Part of a small language model's weights.
Training: a variant of Muon for these matrices, 539M tokens, 8231 steps.
Each number is 200 + 20 x the weight over its row's rms, rounded and kept within 0 to 999. Layers, rows and columns count from 0. The size before them is the row's rms in percent of the matrix's.

# layer 4 MLP down (transposed), 896x256, rms 0.0837, rows 704-758, columns 128-191
095,213,213,209,246,215,171,210,177,210,237,186,225,166,191,189,176,187,217,180,217,221,220,206,210,170,204,212,215,188,198,220,190,213,217,167,194,191,189,195,223,185,218,194,203,190,195,236,174,183,226,199,209,224,174,218,197,212,165,206,213,183,232,217,192
095,210,187,208,166,184,202,219,184,192,184,223,214,194,222,211,146,192,213,239,218,204,198,202,188,197,156,232,224,184,233,181,219,185,184,223,192,183,220,183,192,166,201,197,200,182,205,184,218,216,202,192,185,183,170,202,213,171,187,168,187,198,206,215,202
107,189,216,195,240,193,226,212,173,190,184,178,221,179,170,183,196,188,226,231,187,200,166,198,222,217,177,251,242,196,212,218,241,196,181,227,212,195,171,173,175,195,213,188,187,225,186,213,185,200,180,195,211,211,192,197,183,228,203,191,195,205,215,222,206
097,202,219,196,197,226,202,207,220,195,212,236,173,221,204,216,205,217,198,162,202,197,152,216,216,168,205,206,204,168,221,205,203,237,230,148,175,180,171,244,212,228,233,190,196,203,218,199,206,202,178,221,219,209,178,202,180,191,191,188,211,179,169,218,201
100,202,145,184,194,191,204,200,212,223,190,210,191,175,227,203,212,222,225,198,204,188,230,221,215,176,196,198,198,199,210,184,207,183,180,192,212,214,223,196,210,227,193,172,193,197,159,200,211,171,171,210,181,201,217,217,210,203,210,178,168,244,162,210,223
100,184,216,205,233,180,219,190,212,196,199,215,213,214,182,216,200,173,219,201,256,236,198,175,195,186,224,188,200,219,194,223,177,199,190,215,193,168,197,184,209,160,192,204,177,172,194,188,214,216,174,224,185,207,162,196,210,182,176,231,196,212,204,170,165
107,180,225,200,206,201,218,169,215,184,212,193,203,200,206,202,197,217,194,177,237,178,178,220,174,177,186,251,214,163,175,244,177,191,201,197,167,218,207,187,161,178,218,190,233,183,188,192,202,226,176,204,201,166,232,199,193,198,245,190,200,191,194,234,164
116,201,216,211,182,185,213,229,176,205,238,185,226,170,203,167,199,218,172,188,206,218,225,255,185,210,226,200,168,200,204,192,203,211,198,167,199,204,217,197,218,195,196,218,192,207,214,169,206,197,198,190,183,192,184,209,207,207,179,215,228,202,186,195,167
108,223,179,201,210,193,171,217,186,200,222,225,243,189,230,188,171,199,216,232,198,188,202,236,232,234,186,227,206,188,203,194,189,194,212,162,205,203,209,201,245,195,194,180,187,209,154,197,162,194,202,192,220,199,187,227,224,185,190,156,189,198,236,194,205
088,208,210,206,216,201,208,222,204,205,208,199,188,201,189,252,203,176,215,196,192,192,198,213,208,199,176,197,192,223,209,216,206,237,200,189,197,175,225,196,173,189,200,233,261,193,240,203,183,165,206,203,204,193,217,208,197,167,184,193,193,209,194,186,219
085,200,232,188,210,229,187,205,227,154,189,204,195,185,176,173,262,232,189,206,195,208,225,206,234,228,185,195,205,239,182,216,204,222,203,222,194,176,207,234,220,221,182,188,212,235,205,204,210,170,212,200,212,194,205,241,189,207,233,178,185,183,166,193,199
095,222,202,179,171,212,177,191,212,223,181,208,202,216,199,205,221,195,222,212,189,213,207,184,166,175,209,176,184,210,239,184,165,181,225,212,165,176,227,178,228,184,212,199,252,213,177,204,208,232,222,189,204,184,181,216,195,197,208,209,181,199,201,241,185
091,188,207,207,191,203,222,215,180,212,202,188,197,213,196,185,187,180,211,187,183,204,198,156,203,206,227,215,241,213,174,184,206,202,184,200,171,185,210,206,227,197,207,173,192,192,185,215,207,162,205,193,178,205,209,224,195,180,199,236,233,214,195,229,185
099,173,186,207,228,172,217,186,172,192,199,202,162,210,186,195,199,212,233,168,185,192,205,221,233,216,159,208,216,204,199,222,227,210,194,222,221,200,174,244,187,212,210,174,193,222,179,234,224,193,219,200,196,175,175,202,230,173,181,177,213,221,199,225,196
096,213,206,195,224,182,191,191,209,216,189,200,215,190,243,196,213,207,200,216,182,208,221,166,164,212,166,199,212,200,216,198,181,158,211,208,200,174,197,246,217,188,193,188,219,189,212,195,222,184,173,216,201,206,199,204,184,195,187,166,188,240,215,231,203
094,193,231,242,221,186,207,187,224,184,206,171,190,201,212,219,261,207,178,192,211,190,226,201,201,202,225,189,179,168,195,215,204,194,199,209,191,227,187,183,251,191,222,212,207,234,220,199,199,187,208,186,176,214,197,202,229,229,226,188,190,173,184,182,189
093,231,167,184,190,209,172,203,205,208,236,206,235,181,217,188,180,197,179,176,195,201,209,233,199,194,173,209,207,212,236,238,226,194,242,214,199,205,195,216,150,185,207,166,194,172,175,244,179,192,208,224,225,168,198,215,197,193,197,181,185,191,193,168,224
098,189,215,181,227,189,183,183,186,206,226,193,229,192,181,174,169,170,146,205,212,199,248,184,165,210,222,205,164,234,217,202,216,210,206,189,211,225,228,192,219,190,210,194,202,189,180,206,192,178,169,196,247,203,184,168,187,214,205,220,175,196,202,212,211
096,154,230,188,199,214,199,229,164,224,223,215,191,209,218,216,193,182,215,193,160,213,200,183,182,206,217,194,172,190,187,211,195,195,191,233,188,210,182,241,197,237,197,188,191,192,177,195,193,201,193,235,184,203,172,200,224,165,174,197,189,203,222,195,223
103,182,222,198,226,202,224,181,207,230,207,241,195,226,209,191,196,218,201,174,226,202,182,181,198,197,175,195,192,179,198,170,187,197,200,208,211,194,205,222,251,213,219,193,174,226,183,222,201,212,201,207,216,194,185,197,188,219,171,221,172,213,194,206,218
095,191,215,197,192,244,191,222,215,211,209,210,195,196,203,172,186,197,209,210,168,197,228,197,213,202,196,208,191,211,196,196,199,195,205,171,185,204,198,210,209,181,209,166,208,177,202,205,205,217,154,215,227,175,197,188,229,165,151,195,219,227,198,178,187
098,168,227,204,205,190,178,207,229,176,186,197,207,182,191,190,167,199,192,185,201,190,225,225,198,221,221,244,197,207,173,219,194,191,218,192,189,202,198,172,194,191,210,198,172,190,215,219,181,188,190,203,212,169,168,204,195,236,202,217,176,204,214,207,212
106,205,181,233,189,195,167,196,205,195,205,190,227,181,194,223,222,183,195,206,194,205,194,234,232,213,166,173,195,209,235,189,189,194,204,176,199,197,209,180,211,208,223,211,215,189,236,201,218,214,183,226,196,201,207,217,202,150,220,190,192,193,144,163,201
094,184,199,210,209,183,187,159,179,182,205,186,140,219,199,181,219,212,187,221,195,178,187,236,196,163,230,205,170,203,199,207,194,177,203,193,218,195,255,186,209,202,179,188,211,219,202,202,207,223,226,198,217,219,216,184,182,206,244,185,210,211,210,199,188
103,226,187,200,221,215,207,240,192,174,233,147,196,216,190,186,217,189,194,184,199,193,209,217,179,201,196,203,202,177,181,204,225,198,199,207,200,187,210,158,208,208,235,209,175,188,210,212,226,203,229,153,161,176,218,210,195,221,218,213,183,200,177,200,188
095,229,171,224,172,196,196,188,195,227,173,242,196,190,202,192,202,211,240,211,164,197,196,216,211,176,221,192,210,177,214,216,182,215,211,183,203,199,183,199,161,204,232,202,165,172,188,213,183,193,199,191,217,205,203,238,214,202,163,210,172,160,228,219,202
097,161,234,175,179,215,221,180,212,176,214,208,205,199,199,201,198,237,192,175,217,218,203,206,158,194,214,205,189,177,184,199,211,201,157,189,199,193,239,192,190,139,213,159,232,170,222,217,188,193,142,224,224,198,200,194,215,212,218,222,170,185,213,175,211
089,181,196,196,197,184,184,188,191,225,212,180,171,221,209,207,195,190,187,183,209,225,212,180,181,238,216,204,200,216,172,165,202,183,193,229,217,203,207,183,187,185,236,196,156,208,185,155,194,207,195,191,206,195,223,205,204,190,204,174,193,213,215,185,241
099,209,217,202,172,205,215,203,217,214,207,186,186,188,217,200,211,192,195,201,228,225,208,198,215,184,184,191,182,155,192,181,196,189,204,226,215,199,190,194,194,191,221,209,194,223,169,206,196,215,185,201,211,171,174,163,232,204,216,190,197,183,221,189,207
088,189,186,238,188,193,193,200,206,204,184,214,209,180,186,172,219,222,229,200,206,212,228,191,217,188,203,220,164,210,216,186,165,176,170,226,219,225,178,187,182,202,192,202,183,204,176,190,168,231,219,221,198,179,195,179,193,232,207,230,192,159,214,193,216
098,207,195,169,200,182,189,165,206,233,198,205,231,192,205,241,184,220,240,174,171,200,227,246,174,193,192,196,185,186,221,206,224,205,215,186,190,208,188,202,197,195,185,184,196,204,203,196,183,208,192,184,205,159,198,198,188,188,181,187,175,196,207,191,231
107,200,225,199,181,206,230,188,210,251,188,209,166,235,180,194,173,215,204,219,177,180,190,160,219,196,202,205,162,215,197,178,154,198,244,164,206,172,187,164,198,224,215,220,203,182,218,182,182,213,210,179,245,227,225,197,207,191,195,206,194,176,205,195,193
110,194,167,233,195,211,200,201,187,195,214,179,204,202,202,233,192,222,216,194,208,196,193,192,214,219,205,185,175,209,203,205,207,235,157,210,201,232,234,178,202,194,220,195,259,183,198,238,214,203,205,200,181,204,216,236,215,235,187,192,174,187,189,177,172
101,206,190,231,183,198,222,178,201,184,183,208,196,237,202,210,234,199,178,196,200,190,181,175,199,222,242,233,204,194,191,209,196,196,208,216,171,163,192,192,161,223,210,219,189,185,184,182,175,208,199,168,198,217,225,187,160,176,196,190,241,205,217,204,228
101,189,217,164,181,201,211,228,182,194,216,231,177,186,197,225,205,213,186,196,205,211,192,210,190,197,189,176,199,192,192,203,199,205,200,219,213,196,219,178,159,203,199,186,217,181,227,185,226,214,196,243,215,207,210,185,187,203,153,184,169,196,213,194,224
105,248,208,199,165,179,221,184,171,203,221,199,175,212,198,190,196,208,195,216,243,200,179,213,190,197,211,199,204,195,229,172,223,226,189,211,198,169,174,181,221,182,212,191,200,169,163,247,198,193,220,196,179,177,167,184,202,204,209,196,207,202,190,202,188
093,188,185,193,199,173,168,207,196,192,165,223,212,206,179,201,217,212,213,203,209,198,213,204,217,217,187,198,198,213,160,200,193,170,183,221,234,168,210,241,216,198,230,178,189,228,211,223,226,203,197,204,223,187,235,190,220,171,196,225,193,244,183,186,184
080,144,203,210,172,203,223,191,229,202,186,226,196,227,159,212,181,213,219,181,223,188,203,214,204,206,212,248,192,186,219,200,217,195,168,199,207,191,181,187,216,234,214,204,172,181,161,210,205,185,203,176,200,176,225,198,201,207,177,193,200,192,178,204,195
099,186,184,200,224,184,209,207,207,223,176,198,195,193,215,243,180,239,206,224,196,174,216,211,196,195,185,221,187,197,201,191,162,216,201,191,234,213,162,216,185,218,203,190,201,203,151,209,193,201,215,188,239,178,196,225,206,192,155,204,191,180,197,188,178
093,199,218,220,205,205,218,168,211,187,220,193,173,209,191,241,200,172,183,189,191,197,183,218,187,199,237,190,182,187,228,181,196,193,218,226,230,213,167,209,191,200,211,198,186,220,218,233,219,209,189,210,201,203,154,164,221,222,179,180,176,225,177,198,215
103,208,183,200,191,194,227,191,234,217,212,188,217,201,185,187,210,232,239,213,195,204,174,220,192,184,207,181,195,192,219,227,175,176,204,153,214,177,195,216,230,212,171,182,175,192,194,198,208,194,232,258,203,219,239,201,181,204,189,211,189,216,208,251,188
104,187,206,179,181,218,177,167,197,204,205,181,236,199,228,192,201,207,194,191,213,152,162,214,203,263,213,173,212,240,192,203,177,211,191,183,215,197,208,224,202,223,242,174,226,220,206,164,190,200,244,172,219,230,198,211,179,185,186,194,159,175,184,173,193
095,172,187,186,250,213,194,205,206,182,229,186,212,163,195,205,232,187,201,231,231,208,208,215,200,188,154,175,222,182,211,209,226,231,177,231,201,201,211,215,220,170,216,188,224,188,200,189,192,185,210,198,203,152,188,206,255,215,210,212,203,170,195,194,201
102,207,211,200,201,200,195,146,190,204,227,210,196,211,184,234,213,228,209,203,175,204,192,225,214,152,203,224,203,199,213,214,174,201,179,245,210,227,198,204,203,204,191,205,231,200,165,168,223,170,195,201,198,198,172,207,201,155,226,206,211,195,195,208,224
116,177,238,206,211,213,210,202,190,181,180,177,214,236,169,211,206,190,146,164,187,174,178,190,236,257,203,208,193,214,211,192,171,145,195,188,197,192,214,209,157,220,186,221,199,223,187,201,189,191,201,221,186,201,224,205,167,181,185,204,193,175,191,187,211
088,235,216,228,176,206,190,217,183,205,174,198,188,199,200,193,218,197,194,219,214,204,209,196,181,211,226,197,199,187,213,195,188,203,184,202,242,230,200,179,213,241,211,194,168,190,203,217,205,215,181,194,202,195,176,226,224,188,170,190,171,216,175,201,234
099,204,182,204,181,198,224,220,224,189,175,199,188,175,186,229,209,195,189,198,220,195,195,193,222,183,206,219,236,199,207,235,174,216,219,224,178,222,212,218,206,186,184,190,225,200,165,196,178,198,200,181,215,189,172,220,201,187,206,201,209,205,236,189,217
103,216,176,201,220,199,198,191,206,196,150,208,201,248,207,198,226,238,209,167,221,238,182,208,194,193,193,199,199,177,195,201,199,197,198,193,188,192,220,199,207,211,154,195,219,172,157,223,187,236,196,225,228,207,203,181,187,183,213,193,193,203,221,205,189
094,213,185,207,220,195,186,186,233,208,202,188,213,210,207,189,174,229,193,198,247,194,191,204,219,194,165,199,173,214,235,161,195,199,210,222,216,179,143,228,204,198,174,177,236,141,211,200,175,216,239,195,186,208,177,202,205,193,181,188,183,201,166,214,189
103,193,155,186,210,216,196,239,187,201,197,219,199,202,204,175,192,199,246,181,208,189,210,202,192,227,227,174,209,172,215,230,182,219,177,167,210,189,209,211,228,196,223,196,208,187,194,188,186,211,184,175,186,221,225,194,163,233,229,210,208,195,219,218,216
088,207,181,202,219,207,202,192,165,222,226,248,279,173,161,209,180,202,226,206,169,202,204,181,210,203,193,222,179,177,200,202,195,219,209,186,191,197,192,183,230,209,199,201,148,206,210,235,199,224,212,240,222,205,169,227,187,196,179,163,199,215,204,210,234
092,210,184,204,191,180,198,234,189,188,210,198,187,232,209,201,190,217,197,186,201,203,193,197,216,214,186,198,227,181,224,169,183,175,192,230,196,155,212,212,211,242,211,163,191,218,225,180,160,208,209,220,194,190,242,194,206,163,180,197,183,208,171,209,193
091,218,154,198,186,188,190,235,172,219,242,200,216,221,204,230,177,186,225,203,196,207,211,204,215,186,176,211,202,182,183,177,212,219,202,209,207,210,167,199,190,204,201,212,177,178,178,199,189,221,192,182,163,213,231,208,194,174,169,187,215,254,243,203,188
083,200,220,205,190,237,206,205,208,170,181,231,209,225,165,204,199,198,207,229,225,175,194,227,193,203,145,209,202,171,206,193,231,190,184,184,168,181,206,214,227,198,239,216,153,189,221,226,207,190,211,221,191,210,256,199,208,231,195,225,191,199,180,205,220
103,227,189,219,210,218,181,241,218,216,203,188,161,194,209,207,173,182,218,202,181,223,227,193,195,191,215,188,215,175,164,197,209,202,197,237,221,165,197,175,217,205,224,200,192,198,200,220,194,205,204,182,194,177,183,187,205,207,200,214,208,178,224,213,188
# layer 4 MLP up, 896x256, rms 0.146, rows 705-758, columns 128-191
095,182,202,215,201,231,215,203,193,189,144,194,203,199,174,200,250,188,199,212,211,178,204,168,180,198,235,186,199,187,215,213,204,187,204,183,248,187,216,208,201,215,237,178,191,200,204,189,213,198,196,227,192,219,183,192,170,199,167,187,215,216,202,192,152
107,224,228,171,205,177,201,173,184,226,209,227,219,152,170,252,170,191,190,221,197,206,180,194,212,206,208,232,190,185,222,228,182,208,187,167,212,240,201,186,235,193,195,230,209,186,197,224,219,193,216,206,214,170,187,213,185,242,169,208,179,149,229,213,212
102,170,204,196,180,199,181,173,226,201,181,170,181,226,219,186,207,199,184,187,224,197,222,223,201,230,196,156,201,185,178,196,188,183,196,172,221,207,180,202,185,205,219,203,190,211,224,205,198,200,203,191,221,187,201,200,208,222,190,175,206,208,198,154,211
100,185,210,223,199,221,231,209,182,218,218,208,191,172,189,236,201,211,207,144,160,184,224,208,196,206,202,200,208,182,207,201,203,216,205,177,180,194,240,188,175,192,174,226,237,211,216,194,220,131,198,191,179,225,207,210,209,187,197,186,201,208,230,181,201
098,175,190,198,206,186,178,170,243,206,155,189,202,216,203,209,225,192,215,247,174,178,184,209,193,173,176,211,188,211,168,195,217,161,224,188,180,194,236,233,206,241,175,208,172,179,187,197,187,206,219,186,223,177,211,193,207,216,190,209,236,202,219,199,194
109,204,247,167,210,224,174,223,168,207,180,194,147,198,213,195,211,226,222,200,203,181,194,190,221,184,227,199,196,210,191,204,227,206,183,204,215,199,179,179,190,171,197,173,201,213,208,173,184,168,200,197,208,215,206,239,231,198,216,200,214,199,182,206,204
107,215,232,215,213,203,184,171,175,172,213,165,162,188,197,225,206,225,197,236,194,199,182,176,201,228,187,227,192,234,207,176,197,167,193,210,194,201,182,194,215,206,190,238,228,198,223,207,196,201,223,209,207,209,186,218,153,186,209,187,224,206,190,214,208
105,220,217,185,182,197,170,198,186,232,196,178,223,187,200,203,180,182,176,204,186,217,214,204,188,202,203,199,205,206,218,194,165,192,195,223,172,183,167,195,184,208,207,239,183,190,203,186,182,179,187,218,171,202,199,194,216,173,216,209,212,225,223,191,219
095,194,195,208,215,216,151,197,178,217,183,208,194,193,167,211,197,213,180,182,160,173,166,148,193,208,188,215,208,196,206,220,207,186,176,180,205,173,212,193,193,189,207,208,229,201,206,184,170,202,206,212,176,228,219,214,234,199,196,202,172,227,184,206,217
089,177,181,232,202,205,157,199,212,227,226,209,189,264,205,179,206,222,189,195,228,233,197,224,242,170,187,182,205,191,185,170,211,212,191,209,200,157,212,210,173,231,194,171,159,215,179,212,183,219,223,176,192,194,170,195,224,198,167,191,166,246,215,198,159
093,207,212,200,147,186,201,217,212,174,229,185,212,195,206,232,182,163,148,219,193,252,219,181,223,202,222,169,206,182,171,204,198,202,173,211,224,191,224,227,194,187,222,214,190,208,215,227,217,191,153,224,175,247,184,195,231,207,175,197,227,184,212,155,216
099,189,188,201,198,184,161,221,175,173,193,215,217,213,189,194,160,231,215,185,172,190,208,206,163,211,195,208,212,211,209,232,240,224,166,179,186,259,203,219,191,167,250,206,193,206,222,198,170,218,208,187,228,175,201,195,164,201,193,195,232,168,191,220,200
100,197,223,196,196,204,199,240,189,174,202,180,164,191,225,236,178,210,178,176,214,193,170,198,165,198,210,229,206,228,202,191,205,246,161,202,163,217,227,202,202,210,223,214,208,198,204,176,220,208,201,221,173,209,204,206,211,216,152,175,210,199,207,209,168
096,227,189,201,248,202,207,184,252,156,194,204,185,231,183,205,179,225,181,213,227,208,202,220,189,192,209,208,190,190,186,198,232,200,198,197,194,184,201,206,210,200,192,174,176,201,171,172,197,196,233,243,195,188,175,218,221,208,182,196,180,196,229,195,223
095,210,182,199,196,220,157,232,209,198,200,224,209,195,171,187,218,190,215,191,205,152,203,171,218,214,190,186,198,248,176,216,197,215,222,195,187,201,206,202,166,197,206,208,194,203,211,240,229,260,215,159,196,188,221,183,185,218,175,190,245,193,189,228,173
100,175,226,192,186,204,191,195,201,190,157,191,193,182,197,207,214,195,226,208,193,210,222,166,212,206,199,200,202,201,178,198,198,228,203,215,213,203,219,210,224,213,156,199,221,209,208,183,190,244,196,190,169,187,181,192,199,192,188,177,219,161,212,233,210
092,197,194,220,212,192,213,177,199,181,205,217,179,212,219,220,188,214,189,185,177,169,194,182,177,174,146,190,145,212,178,245,185,201,212,213,193,188,223,226,217,183,205,211,194,195,194,202,190,218,197,190,207,184,177,194,199,183,219,146,189,204,214,238,182
096,181,175,242,168,201,163,210,205,178,199,173,188,233,175,218,178,165,194,192,181,209,184,193,183,209,189,178,195,204,186,220,215,215,205,189,191,171,223,164,224,195,203,236,199,202,206,229,189,175,240,200,211,173,214,210,205,182,201,175,169,205,197,216,204
102,206,162,192,232,189,186,182,209,189,222,175,198,203,226,195,226,200,183,184,161,182,211,195,219,202,194,206,223,199,195,227,238,187,247,211,215,196,210,175,178,199,211,189,220,213,187,185,172,183,176,206,205,222,193,193,211,219,223,183,217,188,208,208,226
095,194,227,210,207,191,194,234,210,209,182,194,206,178,203,204,202,221,198,177,228,203,179,227,210,229,244,225,199,175,185,229,224,189,214,208,186,205,217,211,251,221,186,228,230,221,191,201,225,208,196,218,188,216,222,186,175,185,198,202,172,178,190,187,216
099,193,201,215,191,216,205,194,178,206,203,183,168,201,169,201,216,251,171,239,202,190,189,188,220,224,178,174,175,192,173,175,235,195,179,192,215,230,212,205,246,218,186,221,175,204,185,210,208,188,172,204,216,177,195,189,204,169,171,232,205,198,166,233,196
102,193,223,213,201,209,219,189,191,198,194,195,203,187,209,180,191,180,197,200,201,164,207,209,214,178,189,187,210,219,216,226,183,216,223,213,162,209,215,198,191,220,205,180,226,184,165,207,209,199,192,227,220,211,174,187,198,204,195,196,221,199,182,193,218
095,211,218,220,203,218,204,241,223,231,177,166,195,195,187,201,211,171,206,183,197,224,207,152,172,179,203,233,198,190,185,198,188,250,200,195,247,231,192,209,199,209,193,206,184,197,213,235,208,217,182,202,185,169,209,185,198,211,192,214,229,195,156,181,200
106,153,224,223,191,209,189,219,220,207,226,201,193,197,207,212,254,205,199,205,211,226,209,189,204,198,245,209,182,158,167,170,212,203,210,178,183,228,202,196,217,221,209,229,142,199,224,202,201,196,229,220,169,158,186,221,188,216,205,185,213,206,217,197,228
098,221,200,243,195,210,205,205,207,179,246,161,212,238,232,210,184,165,166,211,171,208,190,202,200,197,214,210,185,195,186,188,202,216,234,195,192,196,188,182,189,217,188,211,183,208,157,217,212,173,206,200,197,184,207,189,221,216,189,210,172,174,191,163,217
098,195,188,205,198,209,183,239,191,192,215,192,203,223,200,219,186,201,229,204,169,198,185,204,189,179,175,173,211,169,184,182,206,197,181,199,227,185,189,217,180,189,230,243,194,200,207,188,247,227,169,191,197,164,221,198,180,159,164,200,173,219,231,231,166
094,181,195,179,220,200,218,215,226,199,153,219,181,192,180,205,166,199,192,200,185,194,195,195,220,142,220,244,167,197,205,215,179,196,175,218,194,171,224,198,199,171,192,197,233,189,200,218,233,206,189,163,244,197,216,226,189,215,173,197,236,135,175,216,190
098,209,187,186,181,213,193,200,203,175,194,214,176,215,180,225,224,177,208,238,187,202,224,209,215,182,188,226,217,158,171,198,160,225,225,211,174,222,216,176,216,188,215,210,224,213,209,215,200,185,166,205,224,193,237,223,181,217,219,199,214,183,205,176,181
087,228,223,229,213,231,239,174,167,209,205,224,208,205,180,203,243,199,194,190,211,164,172,195,192,195,157,201,197,224,194,166,188,226,208,217,226,187,214,227,180,211,167,229,215,231,238,222,200,187,205,166,182,206,192,235,204,243,191,186,200,213,213,186,256
096,213,174,172,222,207,209,206,205,188,198,171,214,212,206,211,199,210,229,217,228,225,211,185,181,218,197,209,170,182,176,216,225,168,166,168,168,213,174,217,210,202,187,193,235,234,226,178,207,179,215,197,173,217,229,234,215,206,162,207,208,203,192,214,189
103,223,205,191,231,192,183,214,205,193,176,240,165,171,182,200,200,210,178,147,186,189,229,195,205,214,221,180,194,189,195,200,230,225,200,230,197,227,236,199,208,217,203,185,208,227,221,205,216,200,228,221,225,227,229,226,200,157,207,176,224,212,226,191,204
105,216,201,209,192,195,154,195,186,203,232,204,227,211,205,194,214,209,196,225,185,194,182,199,210,182,234,235,202,202,178,207,216,236,204,196,205,169,217,190,229,174,211,190,187,193,192,233,180,179,235,229,195,190,248,196,196,199,208,157,193,235,189,199,197
102,193,199,200,225,242,202,178,188,180,218,167,223,206,210,195,197,175,187,218,205,186,214,201,193,172,190,204,231,218,206,168,211,187,175,188,192,228,174,203,226,196,199,213,203,199,170,198,195,195,173,214,185,195,179,223,184,220,198,220,177,169,203,213,173
100,169,203,222,151,174,173,224,158,197,215,211,211,218,199,170,228,229,155,203,185,240,194,177,226,226,207,221,210,199,240,178,221,211,187,230,189,217,238,179,183,172,202,199,209,218,209,185,163,226,171,190,233,190,193,228,203,191,223,201,161,193,208,189,228
103,226,203,167,193,193,180,207,225,192,191,200,158,202,192,229,200,194,195,194,205,203,209,240,218,197,205,232,215,232,196,215,216,192,191,229,180,191,196,202,180,190,200,216,172,218,161,225,204,181,215,209,238,205,232,183,198,220,161,196,178,219,202,188,186
095,211,224,197,181,210,202,243,235,210,176,195,190,219,189,170,156,172,186,197,190,198,215,197,208,192,203,155,182,160,209,241,229,196,213,211,204,200,200,171,190,165,178,219,201,218,202,198,223,181,202,189,234,177,201,230,198,192,181,225,207,222,207,211,162
090,195,216,217,203,176,191,150,228,208,203,203,166,213,202,210,197,213,195,217,211,223,197,252,239,195,224,212,225,183,191,196,178,194,203,223,233,219,168,206,200,192,229,228,218,214,190,195,194,183,219,189,217,175,203,214,184,207,210,201,188,173,220,220,215
096,192,161,194,233,240,175,212,181,188,224,178,193,243,203,197,199,214,213,190,211,197,217,157,190,203,207,191,167,198,196,214,207,213,243,159,177,183,239,189,182,186,199,214,182,198,226,191,195,199,227,188,224,180,193,213,211,180,179,209,176,256,215,210,224
103,207,198,202,198,220,193,189,193,207,201,215,207,201,196,190,212,203,196,153,222,208,233,209,200,203,220,223,213,195,194,190,230,195,223,223,185,223,190,235,152,218,171,168,196,210,247,213,223,216,191,177,163,235,186,205,201,203,163,213,221,206,207,203,187
098,195,207,221,186,227,252,234,197,174,193,182,168,188,189,223,212,228,202,175,206,222,188,189,206,199,212,173,195,180,158,223,230,221,188,158,190,191,186,209,228,185,177,213,187,184,205,179,172,198,175,204,204,198,204,212,237,185,209,207,187,216,205,185,213
096,195,177,195,190,200,198,224,233,213,209,186,209,218,168,171,207,200,197,201,199,216,257,160,224,175,203,185,183,203,216,128,190,158,208,201,190,221,193,193,181,187,203,233,231,165,194,187,215,185,214,221,222,214,180,198,200,191,183,187,205,174,177,222,182
101,190,188,215,216,222,218,199,186,167,186,237,174,217,181,172,199,186,204,200,192,204,181,194,180,197,229,183,208,246,211,198,181,185,203,188,197,202,194,212,210,221,177,186,214,206,233,204,202,179,227,222,212,226,187,200,178,210,169,190,208,183,228,203,205
102,209,189,193,219,227,169,193,193,218,188,187,206,168,175,212,195,183,166,167,196,196,234,207,189,229,192,204,220,213,170,182,226,211,199,218,213,209,216,163,165,198,184,167,219,176,186,214,208,196,190,175,189,187,182,199,231,218,212,190,195,195,178,218,181
113,214,247,192,211,206,204,217,195,179,201,198,207,206,182,201,213,190,191,238,183,210,197,199,229,238,218,179,199,228,191,182,232,213,173,221,184,165,199,174,194,194,201,222,188,188,214,211,146,186,161,206,198,199,170,207,192,187,171,236,190,172,213,200,240
098,131,202,129,220,199,181,213,179,198,205,165,211,231,179,203,211,216,213,230,185,196,172,223,209,163,176,204,203,202,224,223,181,209,215,198,227,194,242,208,182,190,201,199,179,192,197,166,178,186,220,195,171,175,191,172,185,182,193,222,252,220,220,215,212
100,211,235,205,230,191,198,216,222,179,195,184,200,156,196,186,225,195,214,192,213,237,218,229,217,190,195,196,213,232,221,207,188,232,177,186,211,167,206,191,174,182,224,220,214,216,230,199,203,189,197,227,221,196,186,200,228,173,208,236,203,191,191,183,181
099,175,178,192,202,181,189,207,179,220,169,191,189,177,234,196,199,155,211,204,203,218,200,184,216,183,181,197,206,197,260,226,185,236,193,233,212,209,194,167,202,176,203,231,240,196,210,186,192,191,191,180,198,187,246,232,211,200,196,211,259,188,196,205,204
096,189,207,172,206,178,198,195,211,184,163,204,142,234,212,231,214,191,204,231,185,191,197,178,161,205,183,194,199,208,211,214,236,175,189,206,199,202,186,239,173,190,210,196,195,209,203,155,241,200,186,185,183,174,183,216,181,203,197,178,215,188,193,227,200
100,203,176,213,210,225,216,179,193,164,165,205,154,236,213,217,230,224,199,171,181,214,178,246,211,199,198,188,167,202,198,215,188,205,177,230,204,215,191,194,165,209,163,183,225,228,231,191,206,182,202,196,214,212,234,190,184,234,200,189,223,224,199,226,182
095,178,184,220,234,214,181,211,219,222,202,155,182,246,209,214,206,203,189,212,199,194,177,229,191,206,207,166,225,211,199,180,227,205,196,228,178,221,217,226,214,163,191,216,196,204,193,194,219,194,178,203,175,190,218,159,228,179,194,206,205,174,168,226,193
097,210,217,165,197,219,201,183,210,185,167,164,190,154,180,226,194,229,228,211,186,221,175,205,176,162,202,202,161,182,228,222,201,219,168,205,207,205,233,200,199,217,191,198,216,207,223,199,210,238,178,216,208,182,218,192,171,209,211,220,241,183,199,224,225
099,174,185,205,208,207,173,214,219,163,255,194,230,220,176,202,199,242,197,192,209,176,150,212,210,219,208,200,202,197,216,219,181,197,240,218,204,169,230,171,197,153,213,185,163,235,205,189,230,208,186,193,225,193,188,196,217,181,204,209,188,178,217,243,221
094,190,213,174,203,207,224,225,195,176,178,203,173,202,196,192,207,211,177,215,190,178,212,219,198,205,195,188,216,206,216,190,206,229,230,187,171,145,245,172,181,212,189,166,195,179,207,178,236,206,150,219,227,207,193,161,208,200,179,211,193,201,248,179,190
098,147,191,185,202,186,208,171,224,229,211,198,205,190,189,206,208,209,212,238,190,171,241,202,209,205,180,197,221,190,193,209,193,194,179,211,197,208,204,210,184,184,196,185,182,204,203,189,190,175,227,215,183,220,185,216,184,218,200,240,233,225,213,232,182